{"n_layer": 11, "d_model": 256, "n_head": 4, "n_kv_head": 4, "head_dim": 64, "d_mlp": 704, "vocab_size": 2397, "activation": "swiglu", "norm": "rmsnorm", "norm_place": "pre", "norm_eps": 1e-06, "positions": "learned+rope", "rope_base": 1000000.0, "rope_fraction": 1.0, "qk_norm": false, "attn_scale": 0.125, "bias": "none", "tie_embeddings": false, "parallel_block": true, "init": "trunc", "init_std_qkv": 0.0328, "init_std_o": 0.0328, "init_std_up": 0.0328, "init_std_down": 0.0, "optimizer": "muon_variant", "lr": 0.00236, "lr_mult_o": 4.0, "beta1": 0.9, "lr_head": 0.00432, "grad_clip": 1.0, "warmup_steps": 200, "schedule": "cos", "final_lr_fraction": 0.1, "batch_tokens": 32768, "seq_len": 1024, "doc_mask": true, "train_tokens": 170900000, "steps": 5216, "dataset": "wikipedia_en"}
Each number is 50 + 10 x the weight over its row's rms, rounded and kept within 0 to 99. Layers, rows and columns count from 0. The size before them is the row's rms in percent of the matrix's.

# up: layer 5 MLP up, 704x256, rms 0.0827, rows 231-239, columns 0-255
# down: layer 5 MLP down (transposed), 704x256, rms 0.0747, rows 231-239, columns 0-255
# gate: layer 5 MLP gate, 704x256, rms 0.0815, rows 232-240, columns 0-255
up231 101:32 34 48 45 49 37 59 61 42 52 40 54 57 50 42 54 55 59 39 63 56 60 69 33 38 57 87 42 40 41 58 35 49 60 50 50 60 56 43 54 54 64 38 45 69 62 59 48 44 59 57 47 47 32 52 65 54 51 52 38 58 46 51 59 58 44 61 47 50 61 41 52 62 43 55 22 44 52 50 48 37 46 48 52 51 56 66 46 41 42 64 49 43 41 52 39 66 45 57 44 42 53 53 46 68 50 42 64 52 50 50 72 60 48 56 45 54 44 52 56 50 43 17 40 52 49 53 37 46 72 32 49 48 53 45 44 50 49 51 59 54 55 52 40 38 53 56 47 39 52 56 43 47 53 49 39 47 48 52 57 57 55 43 58 41 57 50 43 47 46 59 51 59 47 44 41 19 57 62 45 39 45 39 53 48 43 51 68 23 48 50 63 49 54 42 50 59 30 39 66 44 42 37 50 46 57 37 46 62 42 55 38 60 53 54 64 34 51 69 56 51 50 59 55 54 50 45 45 26 57 48 28 56 49 67 49 61 52 76 74 29 48 49 52 43 68 58 42 67 54 54 49 50 67 39 39
down231 094:58 51 43 46 38 45 48 48 37 42 67 56 71 51 46 54 46 31 45 31 69 48 45 29 49 46 49 49 56 44 52 48 42 70 39 48 60 45 61 52 33 53 66 53 43 33 59 49 43 68 34 26 38 53 79 35 43 41 67 43 55 67 34 63 50 45 40 58 52 54 62 57 57 75 41 53 38 50 38 29 54 48 44 62 37 42 57 27 52 47 52 34 47 41 59 53 67 43 51 62 38 51 54 40 48 51 42 71 46 62 49 52 55 51 68 63 38 55 46 51 59 55 29 38 55 53 34 49 47 59 52 52 48 40 52 64 47 47 56 45 30 33 40 54 57 52 42 53 43 55 37 42 53 47 55 55 42 58 25 48 50 37 50 44 50 29 61 54 46 58 46 64 57 62 52 43 60 44 34 48 61 46 54 49 40 41 49 52 50 36 36 34 54 43 48 67 44 43 49 60 44 56 55 47 64 63 61 45 54 56 36 30 35 67 50 48 59 32 54 48 58 64 45 49 64 46 53 49 61 48 35 59 45 43 55 37 44 51 48 44 50 53 42 39 43 39 61 44 52 40 53 54 44 64 64 68
gate232 102:42 34 63 47 61 45 51 57 61 48 39 75 74 44 38 32 47 41 40 30 52 48 44 55 61 60 36 41 58 55 64 73 51 60 38 46 41 47 39 57 53 44 45 33 38 56 61 35 32 35 46 53 46 33 45 46 47 58 48 66 48 51 62 48 56 34 35 61 66 45 59 48 50 52 26 46 65 48 31 52 71 55 44 47 53 59 73 57 44 43 52 32 50 61 47 58 41 60 34 46 52 27 43 41 63 63 42 61 63 55 52 61 47 50 56 58 35 55 41 74 52 63 38 50 40 51 47 29 46 48 55 60 56 48 42 45 39 48 56 36 46 48 59 54 60 45 45 42 40 57 51 56 34 38 46 50 51 46 47 62 43 36 47 55 52 54 51 60 49 37 43 61 53 44 50 54 42 52 34 49 48 48 43 53 70 66 48 45 52 53 62 22 55 51 51 53 53 50 57 59 55 60 51 39 49 48 58 73 44 39 50 48 38 52 52 41 26 49 54 65 55 52 43 55 50 49 66 30 30 34 70 52 46 42 56 55 28 34 50 49 45 47 43 46 48 53 59 44 66 55 51 48 46 40 33 44
up232 099:54 60 47 42 50 62 46 47 54 45 39 41 28 62 62 56 44 46 40 52 55 57 31 35 26 45 35 41 41 58 43 63 45 67 45 41 56 46 42 48 35 46 51 44 53 38 55 76 54 45 62 46 31 61 63 68 41 50 36 54 61 53 36 51 61 56 57 58 49 54 66 48 52 45 38 54 40 59 44 60 52 66 59 50 61 66 44 46 59 40 54 41 51 70 31 46 63 70 50 51 58 60 57 27 43 55 39 48 47 42 49 49 67 54 65 62 48 47 57 41 60 30 42 44 56 51 60 55 63 31 57 55 47 49 63 64 56 54 74 28 42 51 33 57 55 27 41 41 59 49 49 48 47 46 38 40 52 53 48 52 58 63 55 50 59 58 48 29 54 50 52 45 61 38 45 39 50 48 64 53 60 53 64 57 35 49 49 54 66 48 30 57 60 30 58 49 51 51 40 52 54 45 56 57 57 57 47 61 54 61 33 58 56 55 36 37 55 31 48 65 49 45 57 59 58 48 38 62 53 45 67 60 51 39 57 38 52 49 40 38 37 50 53 62 70 34 32 53 44 58 55 62 35 36 53 54
down232 103:49 56 53 50 53 61 52 40 36 54 48 49 61 27 50 44 72 48 55 50 64 46 57 40 57 54 53 60 41 48 41 52 50 33 35 51 55 46 52 48 48 31 47 52 59 48 45 60 43 59 41 66 50 35 48 51 52 47 44 65 67 62 56 46 63 71 58 55 56 38 57 50 46 63 41 45 74 48 34 53 61 39 52 52 31 43 75 60 34 57 73 51 43 55 56 62 49 46 41 35 46 37 62 40 71 50 46 30 62 40 55 56 48 46 49 44 31 52 54 54 70 51 56 42 37 37 49 50 39 49 45 40 51 29 48 71 51 48 50 62 58 60 46 51 59 36 47 47 63 37 45 54 53 26 57 46 54 54 49 51 58 39 54 47 52 61 57 45 29 38 49 61 53 33 45 57 64 56 56 69 41 45 32 49 43 55 56 56 46 53 40 37 51 62 52 52 68 53 55 50 57 28 75 55 44 52 67 40 48 42 37 65 40 35 49 45 49 67 66 58 53 48 68 72 59 52 44 44 49 48 55 59 52 50 54 51 45 34 35 43 60 61 47 59 54 55 64 61 53 53 54 52 47 51 18 57
gate233 108:58 39 50 72 46 54 37 64 38 57 53 60 52 49 59 49 42 75 48 57 39 61 47 40 51 64 47 46 68 49 51 61 53 61 40 52 64 57 50 34 64 42 37 56 50 72 33 17 49 66 50 49 42 40 46 45 42 48 27 42 45 60 37 42 64 58 40 43 50 52 47 41 43 51 66 50 39 55 46 42 46 68 48 56 50 49 49 61 36 42 58 57 35 64 56 43 56 51 54 43 29 44 42 55 55 59 40 56 46 37 52 51 55 30 50 56 50 57 32 47 67 56 46 48 51 43 48 57 55 43 46 56 40 57 64 40 46 51 54 56 55 62 51 43 54 36 54 55 57 58 19 28 50 36 40 65 47 48 60 62 59 37 35 49 54 64 63 30 52 39 47 58 52 40 52 34 45 51 57 57 46 40 49 40 39 32 51 59 58 74 50 47 35 43 48 70 49 67 66 48 39 58 62 42 61 53 40 60 48 53 62 34 64 47 41 41 55 40 60 40 53 62 60 45 57 48 33 52 57 77 37 48 58 45 63 49 66 48 66 59 53 46 47 55 57 43 50 48 47 45 55 38 55 71 48 49
up233 102:53 59 26 47 41 41 58 29 49 58 39 42 43 45 19 70 53 37 53 45 49 37 59 52 41 48 49 36 56 46 44 42 50 61 62 57 44 44 53 39 44 40 35 44 42 58 61 48 67 59 55 58 57 40 44 46 43 39 55 50 61 37 60 63 37 43 55 51 50 53 63 47 55 54 43 45 58 54 41 64 59 47 64 48 57 58 63 57 33 49 52 52 64 37 59 56 42 44 52 51 63 53 42 63 56 64 45 56 46 28 51 45 59 47 56 59 66 67 70 46 52 45 42 68 57 52 64 48 42 38 45 61 59 41 46 61 33 48 47 55 44 52 52 47 50 52 50 54 48 63 52 62 30 55 60 55 51 51 50 53 59 45 63 37 49 54 42 67 49 57 61 73 52 54 48 47 45 42 51 54 76 60 53 56 54 45 56 52 41 39 70 43 39 48 18 55 60 58 45 48 49 35 43 45 39 44 48 34 44 49 30 75 48 36 48 66 43 42 47 59 60 65 50 80 61 59 41 21 56 43 54 46 46 49 36 74 54 56 66 60 63 45 52 45 47 61 39 36 46 64 59 56 51 58 56 44
down233 100:29 36 62 44 67 53 47 51 63 58 55 45 63 50 59 67 66 38 45 38 57 49 44 51 49 44 42 42 67 33 42 49 54 36 59 60 75 45 53 43 70 54 38 42 59 54 55 56 51 45 61 57 42 53 44 46 61 36 31 51 55 41 39 40 23 30 49 68 58 44 28 55 46 57 45 46 50 52 40 37 40 47 54 55 61 54 43 54 49 57 54 53 58 56 33 38 67 46 50 57 44 64 54 46 57 33 65 43 33 47 48 59 42 51 41 52 51 55 69 56 35 63 70 41 47 51 38 63 58 57 43 40 42 20 32 46 50 40 48 50 66 39 43 52 39 41 48 48 52 51 47 52 42 62 52 46 52 59 64 39 52 42 38 61 52 38 60 38 50 44 34 38 40 45 53 45 42 57 43 44 63 35 54 68 63 51 40 38 52 46 43 39 38 69 44 53 47 47 48 61 58 69 58 41 50 39 52 31 39 42 48 52 46 34 42 35 45 52 66 45 52 52 40 37 58 69 53 54 45 37 39 48 56 65 51 55 42 62 57 64 63 54 56 58 57 54 60 57 49 50 64 49 43 53 31 72
gate234 102:70 69 48 41 40 42 52 44 45 61 55 51 40 48 36 62 40 55 27 43 53 51 32 51 56 59 39 71 51 47 61 52 41 53 56 41 39 46 35 53 60 58 42 44 56 74 66 39 45 63 58 20 46 41 61 50 28 50 45 51 65 40 42 47 58 40 35 23 65 49 57 53 54 45 59 54 58 45 67 45 56 49 43 56 42 64 57 55 63 45 39 52 37 58 44 61 32 62 68 51 55 48 40 45 41 48 37 55 50 52 44 46 39 44 71 44 31 59 44 51 47 36 48 57 73 39 52 41 51 58 59 52 50 59 53 57 47 48 31 74 58 47 58 59 61 43 57 65 46 35 44 55 53 60 68 59 41 53 33 68 36 51 47 57 51 78 65 52 60 49 44 62 53 47 42 43 55 50 58 54 49 56 57 55 42 46 64 50 52 49 49 63 34 56 30 60 75 58 41 42 49 51 56 55 54 54 48 46 49 55 56 47 51 62 38 58 47 56 55 39 69 40 57 41 55 42 42 52 45 24 42 39 44 59 38 41 45 46 55 53 50 68 65 68 51 59 58 47 48 62 54 45 54 42 49 47
up234 097:50 53 45 60 46 55 52 67 46 48 45 81 50 70 60 55 51 39 53 52 60 38 55 43 54 35 42 31 57 57 59 59 66 34 52 50 41 54 53 44 50 40 56 46 58 65 52 58 34 52 48 69 63 53 39 44 39 35 60 69 66 55 48 43 58 36 62 63 46 55 72 67 44 46 53 49 40 31 47 50 69 52 54 60 47 43 50 58 56 47 53 50 54 42 66 44 62 47 57 77 59 49 37 54 52 43 51 64 45 40 53 48 49 52 52 50 48 61 53 38 54 52 58 56 42 68 47 49 55 45 62 42 64 58 43 54 44 62 33 45 34 46 69 41 38 54 41 65 45 59 53 36 42 32 44 53 58 46 61 51 34 56 57 42 57 59 46 72 64 64 53 46 62 64 64 72 40 47 43 57 48 51 50 38 50 38 52 61 58 31 58 55 39 70 62 49 40 36 50 49 49 70 63 57 50 73 42 44 33 38 65 60 58 50 41 45 45 39 48 53 53 33 46 55 49 66 61 53 58 41 47 55 56 45 64 57 46 56 45 29 46 31 63 53 40 53 55 37 36 39 35 62 47 59 61 54
down234 097:53 34 40 47 58 51 50 49 47 43 50 44 24 53 69 55 41 58 42 55 59 44 63 52 57 59 64 52 39 38 63 47 48 64 62 56 52 68 40 33 65 55 67 57 29 64 36 39 43 45 51 58 37 61 61 47 63 47 28 64 68 55 57 55 56 60 53 43 34 68 51 44 41 48 58 58 50 60 41 69 61 67 50 33 69 50 52 36 40 48 55 37 54 59 41 53 49 43 39 56 55 54 61 70 53 54 33 60 43 39 48 53 52 39 49 42 52 56 28 52 57 48 59 33 49 58 40 59 43 56 66 57 73 45 25 54 52 67 48 35 53 41 56 53 56 41 56 46 65 77 54 55 49 43 44 52 50 46 57 52 58 48 46 65 42 53 57 52 43 47 54 52 50 48 75 51 45 48 47 63 49 48 41 49 33 42 57 50 50 53 67 50 54 63 48 46 48 46 66 62 49 59 52 35 44 35 63 48 41 53 52 29 51 44 56 40 63 52 46 52 36 66 54 41 56 53 45 55 43 64 72 68 52 56 62 35 48 51 31 54 53 30 36 60 63 69 45 47 55 58 42 42 34 52 49 48
gate235 107:48 53 66 33 55 54 41 50 63 54 36 57 59 49 50 51 42 67 60 50 52 47 62 49 40 30 47 31 60 52 46 41 48 32 53 51 56 52 42 56 56 61 61 61 30 41 50 38 52 53 61 36 60 46 44 51 63 28 39 41 53 55 46 44 45 64 60 54 49 61 70 35 50 46 21 47 65 50 62 54 45 51 53 64 44 50 37 57 56 55 44 59 69 58 54 51 55 53 46 34 51 54 40 54 65 46 48 58 38 59 60 46 48 53 47 35 53 52 48 60 42 82 68 77 48 42 50 61 44 51 41 54 36 51 50 40 32 30 43 47 41 40 45 62 54 57 67 56 54 67 49 48 51 39 38 42 58 58 43 44 64 36 33 52 61 71 55 49 41 56 59 48 63 46 44 53 54 42 52 52 47 46 55 57 55 59 61 61 61 61 49 63 35 51 48 69 29 51 60 38 59 45 73 62 45 60 69 42 44 49 53 50 70 78 54 43 40 40 49 52 49 62 61 44 47 58 60 51 42 45 48 44 58 59 51 49 41 55 61 38 64 43 54 38 53 44 37 47 47 39 59 72 32 52 38 58
up235 107:52 36 43 51 47 58 38 73 40 42 53 69 37 50 43 34 34 50 56 62 56 56 40 59 45 39 53 40 39 41 53 47 62 58 44 52 46 51 55 44 56 39 49 53 33 47 52 31 41 47 43 56 52 62 65 49 49 48 46 52 47 55 40 56 62 50 33 50 61 40 39 54 67 49 53 75 54 47 54 55 56 41 56 43 28 30 69 45 36 53 16 47 58 54 63 54 65 61 51 38 45 38 58 46 45 52 42 48 58 50 41 45 48 52 65 74 68 54 66 55 52 45 49 59 42 43 52 34 43 53 49 54 56 74 48 29 46 54 63 49 58 48 61 45 51 50 46 56 63 42 51 43 68 69 41 44 47 44 47 55 43 48 64 43 53 42 52 50 59 60 36 44 39 47 57 58 54 32 79 55 52 48 44 39 68 56 36 52 56 46 58 43 57 49 50 40 50 36 55 62 44 32 44 31 45 48 58 42 50 34 45 33 61 77 43 67 61 59 38 51 57 47 57 59 42 48 45 52 52 66 56 57 37 35 49 62 76 55 33 65 32 54 65 46 63 54 40 47 43 42 45 47 53 54 41 52
down235 109:50 62 65 52 48 62 27 50 42 34 56 49 46 56 34 59 47 58 54 67 39 53 42 45 64 39 39 70 51 52 43 62 54 53 52 45 55 40 52 59 54 36 53 52 59 44 43 62 56 42 32 50 52 41 45 64 57 61 40 56 45 54 39 47 45 57 50 40 46 51 41 65 38 53 33 55 33 47 35 65 33 53 50 52 34 56 58 53 39 36 58 62 63 39 52 29 59 55 46 60 44 31 49 57 53 41 49 52 42 41 43 44 58 62 74 44 39 52 67 53 48 47 40 43 56 60 47 37 53 40 47 71 33 50 56 30 50 34 43 55 38 61 53 32 45 56 52 25 50 45 34 68 45 56 30 25 52 53 53 56 47 42 50 64 59 60 70 62 52 55 52 49 38 50 65 48 41 57 43 43 50 51 54 53 41 54 58 35 43 66 63 38 44 35 45 46 40 39 48 51 35 46 39 58 53 58 62 34 51 40 51 49 70 73 56 57 53 62 60 48 70 50 46 52 43 54 51 50 58 40 32 28 44 43 59 50 64 29 51 47 52 56 71 44 53 49 58 45 36 51 56 60 66 39 51 45
gate236 100:58 57 64 51 63 45 43 42 42 60 37 45 45 53 36 60 55 50 63 57 55 57 52 48 49 49 50 72 58 48 35 45 57 41 43 35 55 50 48 45 55 57 40 47 57 41 44 48 58 68 34 53 65 55 73 33 44 42 54 66 58 37 41 52 42 48 68 58 50 32 71 47 55 66 42 42 47 50 49 51 53 51 48 40 44 47 68 58 46 46 56 59 59 40 44 50 54 35 51 48 25 52 65 49 47 55 45 54 49 38 57 63 51 57 40 50 40 42 57 76 30 54 27 77 50 58 56 56 53 58 50 54 56 61 45 38 49 31 48 62 55 47 60 55 49 45 63 59 60 28 46 62 56 50 56 57 41 45 48 62 63 20 52 48 49 47 54 51 45 40 71 43 57 42 63 54 54 20 71 52 53 43 48 56 64 51 65 56 54 43 41 43 49 50 27 35 41 29 41 48 60 49 35 58 43 59 60 42 57 58 51 44 48 64 51 49 52 54 62 56 51 43 70 49 43 47 50 43 57 42 48 61 58 39 72 49 51 38 42 35 35 61 56 42 40 66 53 41 60 47 51 32 50 35 67 42
up236 104:38 36 70 49 68 59 31 48 43 48 56 44 40 50 45 36 51 58 57 53 47 70 39 49 51 60 67 60 45 56 58 59 41 58 52 34 49 69 51 46 47 52 41 39 56 54 57 47 53 51 44 48 57 52 36 59 44 54 54 38 47 41 73 47 58 48 58 56 24 51 62 50 55 43 45 41 57 48 55 47 55 30 47 26 82 44 49 69 54 42 51 40 48 66 64 50 52 49 51 46 62 33 39 53 49 54 44 45 55 59 55 54 31 37 52 56 39 51 40 43 65 41 40 52 48 56 52 62 43 62 37 50 64 51 41 68 37 64 47 47 32 62 45 49 54 48 54 48 66 48 38 46 43 64 36 59 49 49 41 44 55 65 72 62 50 41 49 35 53 53 46 38 53 58 53 41 45 54 57 39 38 43 54 50 61 37 47 56 34 33 46 58 39 56 57 49 41 34 47 62 54 41 53 40 62 62 29 67 52 42 64 55 57 43 44 35 45 35 49 34 39 54 44 44 53 48 28 43 69 48 37 35 48 45 29 39 35 75 39 46 32 53 56 51 52 42 54 60 38 50 34 52 26 48 49 48
down236 092:63 47 58 41 58 52 53 49 66 36 61 58 45 54 50 42 48 50 47 40 48 72 43 50 54 51 47 57 34 53 34 33 49 42 45 50 57 28 58 48 48 54 53 50 48 52 49 55 51 56 56 45 50 54 54 52 69 51 62 46 68 40 48 26 37 59 68 51 52 45 28 46 53 33 44 42 69 55 44 42 63 45 73 60 73 46 56 47 30 30 48 58 63 41 36 78 37 58 24 60 60 40 28 46 37 56 59 53 48 67 47 39 49 52 44 46 53 46 53 49 49 52 63 51 53 54 49 60 55 37 45 64 49 51 55 56 35 46 65 47 51 38 35 32 49 33 57 45 35 54 63 29 46 64 52 53 38 43 60 34 49 58 43 47 42 54 59 49 58 49 45 48 44 73 47 33 51 51 53 47 38 50 53 43 56 59 37 39 57 54 64 62 56 63 28 54 52 57 41 46 55 57 40 52 68 51 50 41 53 36 56 32 44 58 52 48 50 65 52 61 45 29 55 59 55 53 49 58 64 48 83 43 55 48 49 40 58 55 56 49 48 50 54 37 41 48 41 52 55 44 31 29 60 34 53 58
gate237 102:46 39 41 61 37 61 58 57 44 52 49 38 36 41 50 60 44 44 53 68 44 45 48 47 66 61 36 38 60 42 49 47 46 53 45 62 48 66 40 40 62 38 51 62 29 45 44 47 30 59 46 87 60 36 42 56 38 53 44 54 62 49 63 46 29 53 46 53 50 62 50 48 58 60 55 67 45 43 69 48 39 54 60 60 71 40 63 44 46 55 45 58 50 45 50 49 49 47 63 68 71 66 39 38 27 44 54 41 47 43 60 62 50 25 76 54 58 67 48 40 57 45 47 55 43 50 59 49 50 65 47 38 54 26 52 69 61 47 52 38 42 38 58 38 53 55 49 47 38 59 54 43 53 56 50 65 74 53 52 56 58 38 42 39 55 39 68 42 51 25 60 62 66 47 56 49 46 54 26 49 47 72 50 62 38 53 56 57 58 32 47 35 45 61 31 44 44 46 38 48 59 36 48 57 57 43 58 53 53 39 57 55 52 51 60 62 55 64 39 59 51 56 52 50 47 57 53 60 51 48 49 62 67 45 56 46 58 51 32 52 50 50 46 36 43 65 60 53 47 47 62 51 56 57 50 54
up237 101:54 50 31 60 57 46 45 58 63 60 51 49 65 51 43 51 48 43 40 36 37 59 22 39 42 44 53 45 49 49 64 60 46 54 59 56 50 39 55 49 35 63 59 43 47 49 54 50 54 42 51 37 44 33 46 51 59 65 33 59 54 31 53 47 58 35 25 52 52 46 32 57 49 44 35 46 76 36 55 55 51 37 52 52 65 43 47 42 60 55 36 51 27 51 50 62 43 57 62 58 36 60 49 46 48 58 63 71 59 51 48 45 43 48 49 57 46 48 55 46 41 41 56 51 46 63 62 33 64 47 57 49 55 65 33 46 45 59 40 61 28 47 51 53 54 36 41 34 62 43 58 67 60 52 39 40 54 59 57 60 66 52 60 52 32 40 49 65 49 44 61 50 49 45 61 39 51 55 48 49 47 42 39 45 26 29 56 62 48 68 25 51 53 55 62 53 44 29 56 55 70 53 44 57 49 49 28 57 54 52 70 44 31 58 59 47 54 63 39 51 56 40 56 47 54 55 54 56 77 59 51 46 60 51 53 46 54 43 56 66 33 53 53 65 49 54 66 47 45 56 37 56 29 53 37 55
down237 106:43 40 57 51 43 60 63 52 36 38 40 56 49 68 59 46 69 42 56 36 48 54 42 38 41 25 47 47 54 44 57 44 44 57 50 55 39 48 35 45 52 55 54 50 46 60 52 51 70 28 35 36 34 43 49 51 48 33 57 50 42 45 36 35 72 50 59 49 60 64 58 48 27 56 42 62 35 58 38 42 54 48 39 61 56 48 44 52 57 35 54 40 47 62 45 65 49 34 63 41 53 67 43 42 46 58 51 56 44 66 53 49 42 55 64 38 28 63 49 37 40 41 52 54 51 57 48 52 48 43 71 64 45 61 44 46 63 55 49 48 46 37 62 28 65 48 53 57 52 45 54 61 45 52 57 46 47 51 47 55 53 47 60 39 43 49 51 60 51 28 39 43 52 63 54 42 37 47 61 46 26 31 69 34 48 38 46 50 62 52 46 59 42 44 55 53 44 57 46 37 56 38 54 63 46 57 61 58 63 62 43 71 57 63 58 51 38 37 44 71 44 65 45 57 41 38 75 55 42 49 49 42 52 53 61 58 27 72 70 36 47 49 51 57 33 63 43 39 54 55 42 39 48 51 48 46
gate238 095:55 34 44 35 38 50 66 62 43 53 47 32 57 61 48 62 43 51 52 59 37 37 54 59 46 40 58 54 43 57 52 51 63 52 47 36 40 72 47 55 50 49 51 43 78 55 60 62 55 53 45 33 42 71 41 50 41 47 55 65 58 61 35 57 48 50 47 42 54 54 58 57 60 37 70 39 37 32 52 58 45 52 54 45 37 51 41 50 26 31 41 12 61 50 74 63 51 75 60 46 54 49 49 36 56 45 64 52 27 56 42 42 61 47 44 53 52 48 66 43 64 52 59 45 68 58 49 50 53 69 49 55 39 39 49 60 59 65 68 36 53 45 36 44 46 39 52 58 71 59 44 47 44 59 60 56 37 55 40 55 55 54 66 48 33 60 57 59 44 48 25 54 46 46 55 36 60 48 55 51 50 43 56 54 35 42 48 32 39 62 56 54 45 53 34 50 65 35 59 58 49 47 51 65 33 56 48 52 56 53 51 42 46 49 55 54 63 44 43 54 42 59 52 45 53 61 49 68 44 52 72 48 60 37 50 51 51 50 49 42 50 59 71 59 57 53 48 57 57 43 45 36 62 54 40 38
up238 099:36 52 40 55 56 57 44 58 48 58 49 31 73 58 52 60 37 49 38 53 50 40 29 56 52 42 46 67 60 41 50 51 60 57 60 35 51 28 49 49 48 58 56 45 28 64 55 67 44 46 41 55 58 67 60 44 44 46 49 40 48 46 37 50 57 47 62 36 63 42 46 62 50 47 60 52 47 50 59 71 66 46 49 38 42 36 34 39 53 34 52 31 64 42 58 48 53 48 52 53 48 57 51 55 56 49 54 48 39 53 58 48 62 62 53 45 56 42 49 53 49 62 58 37 61 44 59 45 44 49 63 51 63 57 49 40 65 55 65 55 49 37 56 48 58 51 35 55 59 50 64 59 63 66 42 50 39 58 53 47 50 41 46 59 59 62 37 61 59 36 49 54 54 58 36 24 69 51 37 58 63 38 50 47 45 64 64 50 43 52 34 27 49 42 50 53 58 58 39 35 60 44 47 40 34 41 58 66 47 45 51 41 42 47 66 27 55 51 64 41 37 34 60 50 65 46 57 65 49 45 53 53 69 14 48 54 62 46 38 58 56 72 56 32 43 33 50 49 46 63 63 49 66 38 47 49
down238 093:42 54 57 54 60 44 34 66 51 58 40 40 56 61 56 45 56 52 58 48 56 45 44 50 68 48 49 46 48 40 54 74 44 45 50 24 58 61 57 55 58 39 49 44 54 46 54 49 40 36 58 35 47 39 52 46 51 44 51 60 57 61 51 43 28 57 50 56 40 49 33 37 63 56 47 58 42 48 42 59 54 48 43 56 46 67 33 43 52 39 34 42 50 39 40 64 45 40 55 75 58 38 37 40 38 41 49 66 35 50 42 38 38 62 62 54 58 43 61 37 46 41 55 43 48 68 51 55 57 56 47 43 56 57 49 71 41 54 44 42 24 43 58 65 43 53 44 53 57 48 66 56 46 50 49 55 52 64 54 51 44 62 46 65 47 46 71 43 57 35 58 42 74 55 57 48 58 52 44 30 43 58 48 48 50 57 73 59 37 51 48 52 55 35 35 46 41 56 34 65 56 55 35 34 71 52 55 44 53 58 28 58 62 56 59 50 51 50 56 48 55 36 59 62 48 31 35 23 56 47 52 42 31 38 50 54 61 46 47 39 47 56 31 41 47 32 22 47 51 60 63 38 45 37 43 47
gate239 105:50 57 44 51 41 36 67 40 48 61 46 62 51 45 42 38 56 54 41 52 49 47 53 35 40 44 59 57 57 57 49 40 54 52 50 47 67 64 41 57 40 62 45 56 44 71 59 37 53 55 39 46 64 42 71 34 45 60 61 53 44 37 58 59 49 62 61 33 57 56 58 62 46 59 63 33 44 41 62 53 38 54 60 57 47 60 68 51 46 42 42 58 46 54 70 46 34 53 52 54 54 53 57 54 48 49 57 29 56 54 52 41 48 39 54 62 49 62 38 64 29 60 55 69 44 60 45 30 41 58 70 59 32 47 33 54 55 60 57 50 28 38 74 56 65 48 43 54 39 65 51 53 51 56 54 49 37 54 44 42 52 44 45 65 69 44 61 33 48 54 51 57 52 42 61 40 57 79 50 40 46 66 48 64 44 48 42 50 61 68 62 39 60 48 49 57 47 51 36 53 51 30 60 43 56 44 44 46 57 49 39 49 61 53 52 40 38 40 52 53 46 46 47 44 43 26 24 34 58 33 38 53 38 43 30 61 60 58 32 46 38 61 38 41 41 48 60 56 54 68 42 43 49 51 57 60
up239 101:56 48 42 37 43 48 40 56 52 47 41 61 37 39 28 42 44 32 34 45 46 56 46 50 66 33 56 58 51 57 41 37 54 60 69 53 66 51 52 59 48 47 34 44 58 52 63 49 47 49 39 33 62 41 60 50 50 65 41 38 63 50 45 55 40 34 50 56 43 58 48 47 44 50 44 45 49 35 46 33 49 59 52 56 39 39 39 58 52 43 59 63 52 46 77 61 37 39 38 54 52 58 49 54 54 41 47 47 51 45 52 60 50 34 42 44 58 60 59 64 57 51 45 56 39 77 43 51 51 49 66 53 44 57 62 49 20 63 63 54 27 62 50 55 53 48 56 39 31 74 42 47 42 34 49 34 52 44 38 51 43 57 64 49 64 38 42 68 42 63 53 41 49 48 58 67 88 40 45 38 62 56 47 56 51 33 57 40 37 59 36 60 42 48 47 50 49 48 53 45 47 58 51 45 28 58 35 55 50 46 48 50 61 43 31 62 43 54 49 52 56 56 48 53 41 51 48 30 40 34 37 47 49 60 43 40 45 49 39 31 53 65 54 48 60 46 48 55 66 47 40 32 34 40 42 43
down239 100:45 50 59 55 58 44 54 44 54 62 38 32 37 63 58 46 27 44 52 51 42 55 56 63 44 48 48 48 64 38 51 70 32 53 36 45 53 40 32 40 48 35 62 52 46 37 24 26 51 54 45 53 51 48 52 49 49 53 35 35 60 53 54 46 22 43 32 58 40 59 54 45 50 43 65 48 47 28 42 65 46 65 58 64 39 57 30 51 55 56 42 50 28 48 38 57 53 41 60 58 50 54 68 47 38 58 60 54 55 45 37 52 56 31 65 52 50 46 79 50 54 71 50 73 50 39 39 51 61 42 52 54 42 45 46 44 44 58 52 44 49 54 47 42 24 44 67 39 32 52 52 38 52 59 33 62 29 55 65 60 50 39 47 42 50 55 47 39 58 45 53 54 53 58 43 62 66 40 52 65 71 36 39 50 34 57 47 63 56 32 39 62 66 55 57 45 42 55 49 56 45 44 44 52 54 58 46 47 40 58 48 60 60 63 40 45 66 43 50 53 68 48 55 43 58 46 51 43 33 58 48 43 53 52 46 52 46 46 60 36 36 49 60 63 44 46 34 44 49 60 52 47 44 55 63 57
gate240 097:57 65 50 48 52 39 51 58 48 58 60 49 52 58 47 46 53 58 65 69 56 53 51 56 50 49 51 45 56 26 51 43 57 50 52 47 56 41 44 32 52 66 43 58 44 40 50 50 47 55 53 53 36 34 45 44 49 52 37 46 68 52 53 45 55 53 49 57 42 47 60 82 51 54 57 54 49 49 42 50 47 44 54 56 58 31 43 39 49 66 56 63 61 62 56 53 42 48 44 53 48 61 52 32 40 53 61 59 49 45 41 54 50 66 51 46 44 32 52 86 45 51 43 24 48 39 49 43 51 45 47 45 47 59 58 54 58 64 44 48 45 57 71 55 59 45 43 45 73 36 36 50 51 72 56 42 49 65 44 75 64 42 60 53 34 44 55 34 45 39 44 55 56 60 59 48 51 59 38 32 46 61 43 38 45 56 48 45 87 45 44 59 48 63 47 53 69 39 52 63 46 67 34 37 69 50 37 42 39 61 38 43 48 70 62 41 56 68 53 45 52 32 31 47 42 58 57 54 48 73 59 65 61 62 45 37 51 45 71 47 49 45 50 56 55 40 51 42 50 60 52 55 52 54 59 38